From a checkpoint of a small transformer trained on Wikipedia.
Size: 10 layers, 2.67M parameters.
Each number is 128 + 24 x the weight over its row's rms, rounded and kept within 0 to 255. Layers, rows and columns count from 0. Numbers have three digits each. The size before them is the row's rms in percent of the matrix's.

# layer 6 MLP gate, 384x128, rms 0.134, rows 269-319, columns 0-127
101:170147080157158124132129134153110129200088096117134120059137136111104159136116142113115126130128124078104134135152146077123106113122104152110182151141088084097161141174170135100129122102138104154073157081117146139116119141109117122122147125135142135144140160140124126130127126089124150145109130128128150114116153153177154135142074145078152120145126127127131154114128121125146119128141
095:151129088091134082119152095110160106102110135162140102138095106100110108131129132121106131136132126137136111125147157140140136106192111102122160137129144105120175134132170138093135154182128141145148164198101164122138120134136132144127104121154106113114174095101118127136125163113120107129164157146163115125152124145134113093104106131148172087104075145104107089157135121117092117108099
107:168133145137122110119112100095128142131092059099131094109079116114106169124147097155134152187092135139115136128112093117167117145141120158150133172143116124100120158108098113139114163068116068144134155101131136145143119095091141136144156130135157119102164115137130089125178162168137145123177117156139106155110109157127138143125138144113137104155156113099111117140108136129125108118125
091:128102113153172105072115162123134129102129100141061122126128125105108123145168141154135136125133119152084109117137141107106135191132126127115145114107107112135151143139129152133110151118104112154047161095148173119123143104141137147137138149148133076112129141172149106156144131143129123122093132114152047112124091134107130097112102170126158094109111118126094114102116150125141125114119
104:093112096101166091101085158105106093109123122167124131135127144145085134130116138129190173125132145145122122119156154156089151153131111167130124126137118079101156103160141105119132156107141131167145140148125129113173093123118133142114158117141173147090163116112118117100099116111128132106142139107132094131177139143136130128108062129131128150167129120109148108084136164139127116081168
086:119156137159131114126151140122147138146120152123137121116122156136120151098129129110154137154158134130108128134158179091104117143129157115113145165159158140159072118126172154147080123147092127106133186097167149127112121129103090141151127124140093142108104083165136153111109103141148164145122149096108067151175131103146096124123142135133132172155141184098115129131111102133165158103142
095:094134108128112126128104129143101125140136099134092091189163117132140110155085105114115090154116139138128127134173113128110131124111185116134130158172132050086142124143170163111115128140128135145116117150135155149107149109124170106106120144131109138097133136119107132114113160151099117128172090131133115125113151110143144165124186139138183155123135094152146105118145154164174093117119
107:092129100107144128111144146058155130127093137139135148082125142139121126120075088126123171147114126120101117132116155126149070134140128146143126122135139120158130168128103157097099152113131127132113136062122142153143114092128151119174136132148129153102123154146111087153123141135168123137072137072185124182122168112119150117136108124137130117141166120090169128138140132137101128118159
095:100118159143125104121157126095145163135144131113126134127165179088115131145119144118168143138153131136122135078152146141082103117100148090165123143128117142151107165068123155153131131144089074140139137145157115138112146135125139164155125180131156113109130119126115103102120130180138153104178123096080121141150167095111115149114109104104148106096123148103096112093154146119115155096122
106:145127100133129075118096141114127130133117144184168137160134163149147161147115141131108130157107153121102115130174116155116125094158098134133146107102128092109124162147185125120143123126120124114082127125154135178145140090154141142118133122189172159113129166161124117076120132100131096126110145079127091090168176136145087116147100116135133149107140118140116145091130125157143111131123
098:138125103160105116077111095091110149170131102165161121092113104120149121106145124117133141140125145114136139098127149167089180124155115184143119092118168139118155093130149116109116113118138132109097150151115190147129149089129116108127191136136117122118132129131110131135165097140122161103124143128133113095134127121101077082101122080147132170129105178094097107138153126119134121106137
095:124131100114140114080116137112112110168093124151119144113149143126179101164142142151144151130164125111140127163125078114121115152188154114153119146142102131126139145126120147096154148120078131093124107120134073139117082151099116111134124125140124092107138127114130097069118159108138124119108150115126097143127111118174091107121127170115152158148132175139123135114192155156074132147105
095:143142162129118138114080143149154120112117094099147108134142175145138117134148126126127124159116123125147120104100159128121121124143105150131155098104146051064117101156159170144162155116143128143080159112168168124161097102107147093127131129172133148132113121170108122161129150132129138133163116091112124151126154101092105136088135117108097124097171190129108126141121138134104137108122
101:170132099072104120097100086143136152102111083179112110128107122134122161095120107161140122129122135110125128134141142121104106159123089115162147129154083104132103162130142147133124165100157133119169157068107136144180123108125128118120111153137122131134121114140141112104166144084141091131156154146151121098142127128128145158100152165131172123094153158128097099116109133161179123165147
094:140140108155139109134167116114156104160118136166098144165128135145077134138165077123096114136110131118129111101136116098117090117125107104140143113106119069095120151123145126179142138120146089112142156201157129122132149121149125092177144164134138105118135130120134124137143125133171063108138125101161135179153157119174146171130116148141114122124168140113117118141164147137136100135102
111:152136104136185077135141115101122124141093128114155133119100112161175119112118156162201170150121118107121102140116113134139123128114156138133172157116106153146146107100143148109118121129117132112096147125074171145126126107161154090141159151118144129116162152107115136121144151124142074142138101116137137146160147133180151111121121083081143130154137162179092128102127119154159123136133
100:156099118088151112116129131134151148128080117122112150114088152105150178131130103140129094131116137122147134136135124163101117104163119132102161125121137130114111130116126147163137144142116095130119183121099139207137187113143151108132151123128160128053119182123102084144104107120114122126139130134172119103150108150142113117112150112180132115091106152093129139131132108147163091168136
110:133164104106131100112110110131120136116101137094110167104123098154156121129110098141152118147143140149124138106154141168118099148147095141137137172191133110151140136127130114125156146123127135125107188116157121207146144135101179118130153157144122142084147138138109112131177132088172123153116103066144086096141126128125117128121082107152115073118121137116108131118130118114120136150165
097:049173085126164101067155104139155137157132107141111131150150106111123132143140179148161126144154121167158133145119128116126142113144134129090144154155130104117076174153111158164098162130111130114147154134149118121118148104114126108126142120135134122131136130110131108136141108128126121120181099088167124158136122146145094120118159158116121093115116149121104124177164153153145089162097
112:136155118130150129131096176129107149151112130148116103137118144132135162109107129116132123119155148146105100096214144127121081191155144146145099110157145117120131115120134140121117152091119158140137107142140137134118111103097100119180111160141129133053137124119112106088130171127111152128081155096168130108111161139135116100144104108130160139134141123079088159100091148139130120114109
106:147155104138129127125118110069105118107134113148152133147088169110152128147151100132102139147123108127157145125106122138147095168150129152135101104120118127120136109102133164141117208142108128112177143127177150161127154095112110093168094110127150117123113141126122101127126135117152122107140107131122076160105130121119097159103098115108165191146116164147111075095172163129110142125137
107:189131123138159144118117136088117131188119149139114130157090147109140131151139092134133139149144132115117055148142091151143164118145134158123135127095096172153156129079152151106128147112139109135136144119130142127134114112109123071161149079167167089118103124119113134109114163094137105181186128125135134132116163114118129146137127107094158100112146104122133130110111165129127117087140
114:156169131082118107107123124122155157145097092122150108147063160131135129119129103139113142167149117092159137118187098143153108145164078151152136158134115116136111132106150126076140142113113153110127143097135158155139134099080177115140143122105137114122105117113123141114162171109141075136133128127120114121101168146174074163111118138107135136118125122176122121104115142175133132131138
099:123159095149163120121101174097158183105139070136106163138135115117115138121113138166097122139137179130129125082146118131104152149136135139111134129130116135112097114164144133162166135104124122148110134126121159105168114100130134131165099137132156133117157158100120174121155154150089133119115151130096131142118120104101088121128102119101150180148139110099126152051173131147132136128175
095:150142129099116109115140112094119104103134107142116087145121122106124098091177105105152138108138130141093078114153150091117075080118122097170185133121115149154122144141125104087098123159106124134125139118123133127161095120146141130130082100148178124154167120092134158093135138124104111113160154116125128181106149133099150112114087127096130106108149152119118105158146140118087151097101
082:153126120145153097117153124108115074126083115153136149097131138138131154119081095098144158100161138159134137133122140106142130178116100167129079117091121172125151132136132092109110146081126122118178119107120099165117088143126137126095153106137137103128147120101139113132170108089135131123137122164106137122148113155094102143169111089148152131117126066146145097108136163179126127099120
087:185157147153127082094143131124114130125187123187146091111130120129101100127134126093120113135133187140133136079114135115126143103145125145132153175112113130127116108138212161120129117103129138110129191188127141141114128138135110135116123102130156109122096131134120145095120109143141128116126154130134146134094155108091106128104155147150159113089125144090108101143137081123087115127131
104:132141092107141089100118145165133172129134150166140117104108132076128154136114094144126119125157146192105156113150082170125090129136067128117121137125133151093131114109129120121133172155155116112129106157114180137119109091144194133134121119137123113134122141101096094120169124111133105105137054151124128133127152099106096128116114125119148163098138140141114134130136119134075120145097
092:165126104123159126120086146091096060095143112127123159106075136134139118072121108114143095111116109124121102137118140136122129142116104112140166114132128111102122137147150111093160124104139144106094143147109162115096102120170150119123110160108151143107120135128136131112158094144096100096107156125111123136096172138135174176127095139153129138122119142071173143119146101097061133141133
108:125125131119127081108132163119138130162158091103155126112110137104096144153172131113123106134133122163126147129144100118110102108143101109100111141144172111134124158100103118125095140121188137142086140093118136147132100090109153163136164185157159145106134133164118093116132122075118144105111111141146115177109114137145088144139132132135116162133113111122143116169174185107117094093169
102:108132156138130080086097101095140162145141116108131103166105168131121103130152114166135109184085166157149136110145087143129124131155133135122156174117127122121152120111158127142124143144137118158099141098088168133142119099122125093165119167131131104135097154111129112113111152109155120133125168126134109128164148136152146165097115109121108096138140202146073141102124110170145118153144
102:159131151160135124097101131097127150152122093140112140102079141139119137163147118102111116144118149116154124155128093117085156124116111153109150123085131119160154135094118132128170127087172085121131165141079105159116133123149139126116126098142165135093122181133072093147127137113108138139138142140158127110143108117137112133087057171127165126098082137106138153121128122134144078128134
108:112161100144135103132143156094140121138148113130161150095122174105137121117137129125149193132163151139100102134155147141117118133187145129168175106186132116108160124145150145104176128104163158120130113149118176111169115116106169150139136139126140110141158138117150117094143122158128151099093158110148090131151132118147097117104107066129144094104136143160151094128149126114119114150145
111:128170115164107099085131109136085095158104094129129086111105120073122174140098110107125158155120136131143126106156103144124110180157123114138152172132110096093129142147181134169154119090122146170119177121122137158157143094115154140187125138142143127151147171136124115088141128116131166112133129114099124147136141135120126141118121116086132132145138112149182102119128118108092121112152
100:109137144175121146109107131074143136137107107102099080125165126144160149139106117129116141103128140136143102114161132131163156139135134119148140104139126122105101148137158170135166112105126158104119139077135134138120133078108075116135114149164147155116077160124142153133087130158124155125136112143137113095101147181151125123107065141104174143146147134170143116143197109138146107122129
107:190128124152108104114110115118152085096120110142130125103107100138099130152113132094098140196149141077158109137136131098094136131163066074123132162147149108115132131136120169097122115097131128118114122116136166139141120117132102123144135171190161178127110134146094099125098136110136097163150151123136080125150118142123125145125126137140165150115097126171115147106126148163129126131105
100:149161120177159115119101128128095108166143129119132142172113165112126180128114128138091162131100125137090112120132166077112138121087093176134150127169099112150110156136168106140157140145123143153138129111084141117161129132177127128190129134145143123167106119108119129111140147121141114142138143092126118134129099142179108132126071104127120118147145147163132113099130135146106093118190
107:167106125115148115124140085174132118164125067123115139114155136128113150123141133157106091177135126121142150132148107117141118135112108146173106163175127133117139164115128106128130144096148146164094138102099117131106140114110172130145130120149160074138178125111085118097154084119112137109106091134144131119172138130199126152067113138134131143115127110127145153110137110144112134081159
104:158146108136114125120138104085186110129109107150114120136142129142125155134156144120140176135124103162125091158098158146103118150155130141138134127133127097126102148133139151132166175148099108152119117124133151187142176119151158150128132128185186120082121180060140114097173125110146117103131151118088121148128127182124129156118078124117129108130119124109131134123095120125132103110140
097:161141086087127088129158117141113149111111115156131118163120119094116118126134126136120093122144135124171093126158156124108139142132148107168140126158142123117163169132195137093130144172145148115152135148120167128155136130127110159123106139173118145111118094103118092162139138129143109090178152128155113154121158145109126134097111140099182088127079151098100121169154157126130085105111
108:161129126091149121105078147140132135155095125134175134141113158122135156105080130128147089160158144131132102131137085149116102163172135120143154170156130135123109127141125145131133184133150085092115146128126144140132142133109142122111163147162125117117145106157107127102145159100127110127130110137107120192182177187105088107136117114136170170113104151110127123108148159098121140116154
085:151148140112126150146132140142099139142116111126121151168127128145125123143116117133113095120110123149164117178160114109188137108152157108137137141121084122135075138148145130126089169130147133111145072147113141125140114089171142094122098077141130127133126133100100157146130161150121120106070153090120159123152137124163132121139109144166087147165167104180179103135144093091133120130110
098:186134150117134152094097133156112135114136077130146111133149118121114184130132093121123109160144176142145136146109127131142153110117061129079129164142132093117170133145099140092113108140139137129139091115169090123121148097141162116109130108137118109100134137128085123112105115141124131157162130107121137131141118098081109147125104109144143094121087107062174141092154126141129082151125
102:098171120134125134124125151152103142137073134118112116129145148099109150106139167166126144165149125124129143152131140161165108128186100154127144160111080130142162122184147165138152136144135102158100112109118109172107178080127139131117116149130162090141110139165084095092109162137148100141131128144135096141144123109144123076129100078094171118145144133139140148111115139125133115105113
101:172105084122115164103110122158121131111105070122153147096115115125144147113133083096132129163167162160123130085146086126117108129137133116117118140163127135115117119149084140140118138157168112139117144160084122178120130141147153083093104134096117147098169148117122099125104137108171182146078109085132128163119106121128094111121144147124169133121141138101126104144147147100154125156118
095:135130112136104125109137138120051169123116137083107129164146112098124154114121129161147099136119110100099127161143069129147081140166118120102103105140154115124144146136133148156106155136150103152113091128164142132130130110158136097120137144136140116163149147128149098129068151141112081116166120141154125159120167140171132126118128126171173116119133111184122154131162101111166142096111
102:150133080157139141117140154126089169123111142117151128148149135141149139135138136164102130178095149133123165106157106097145103121157110128094170170138097068118149156141117136134200167128149093150137138123117113144118174117120122129167134136138161105150114154095107107123119168115156106090092065161142115171167138132116117135138123124156116138151141114130125124118120141128150139095093
115:168126111114147105096100099132127152116071113124144155132112131150140119127138136123109112147178160120108147121141106150106117119160109150109137134129066114058145114119157105122157126122151130119095117120126113213125152115170198112142135149129119131083142172104118118115133133133115108100136147139155094116120102121151107142109102148143195119159131123115133088118126098130154112118106
091:103119132136140110100112131135130109156136120147157129082120164095123098133136149110141153175084098173188134149139122083125132149132133096099154146154116145133113162099113087182158146138135166136148174112152150117156131101131132138110125139103146134118120167126118116120140104125138102129121082077141110149081106176139146154154100130075142099130148128117148080141101128139098092139125
104:136159143091155092118116139132114173161135146134117132098128117138134131123085071157158123186136151140128141124119117177095109134132119133146164107143156129100138137118096177074158152100130102129108146100113160150107134129136149119126088148134142065143183114143135127151118160131096116080116112099126098133139162099126149128129137164092121131134143181126115105087146144128102105138104
099:122125120152135137104100160154153160137120122136138081175140115129121140129091119138145151134115097147091115131148158136067123119113141124120141127175093105091134124146164122164104145096160092117164175141120158119117158087091112094127140164112107138126113104140111126105151153116139091119086135092122144135175123129149129083111121104138126166162112118130189127148115145102112078110164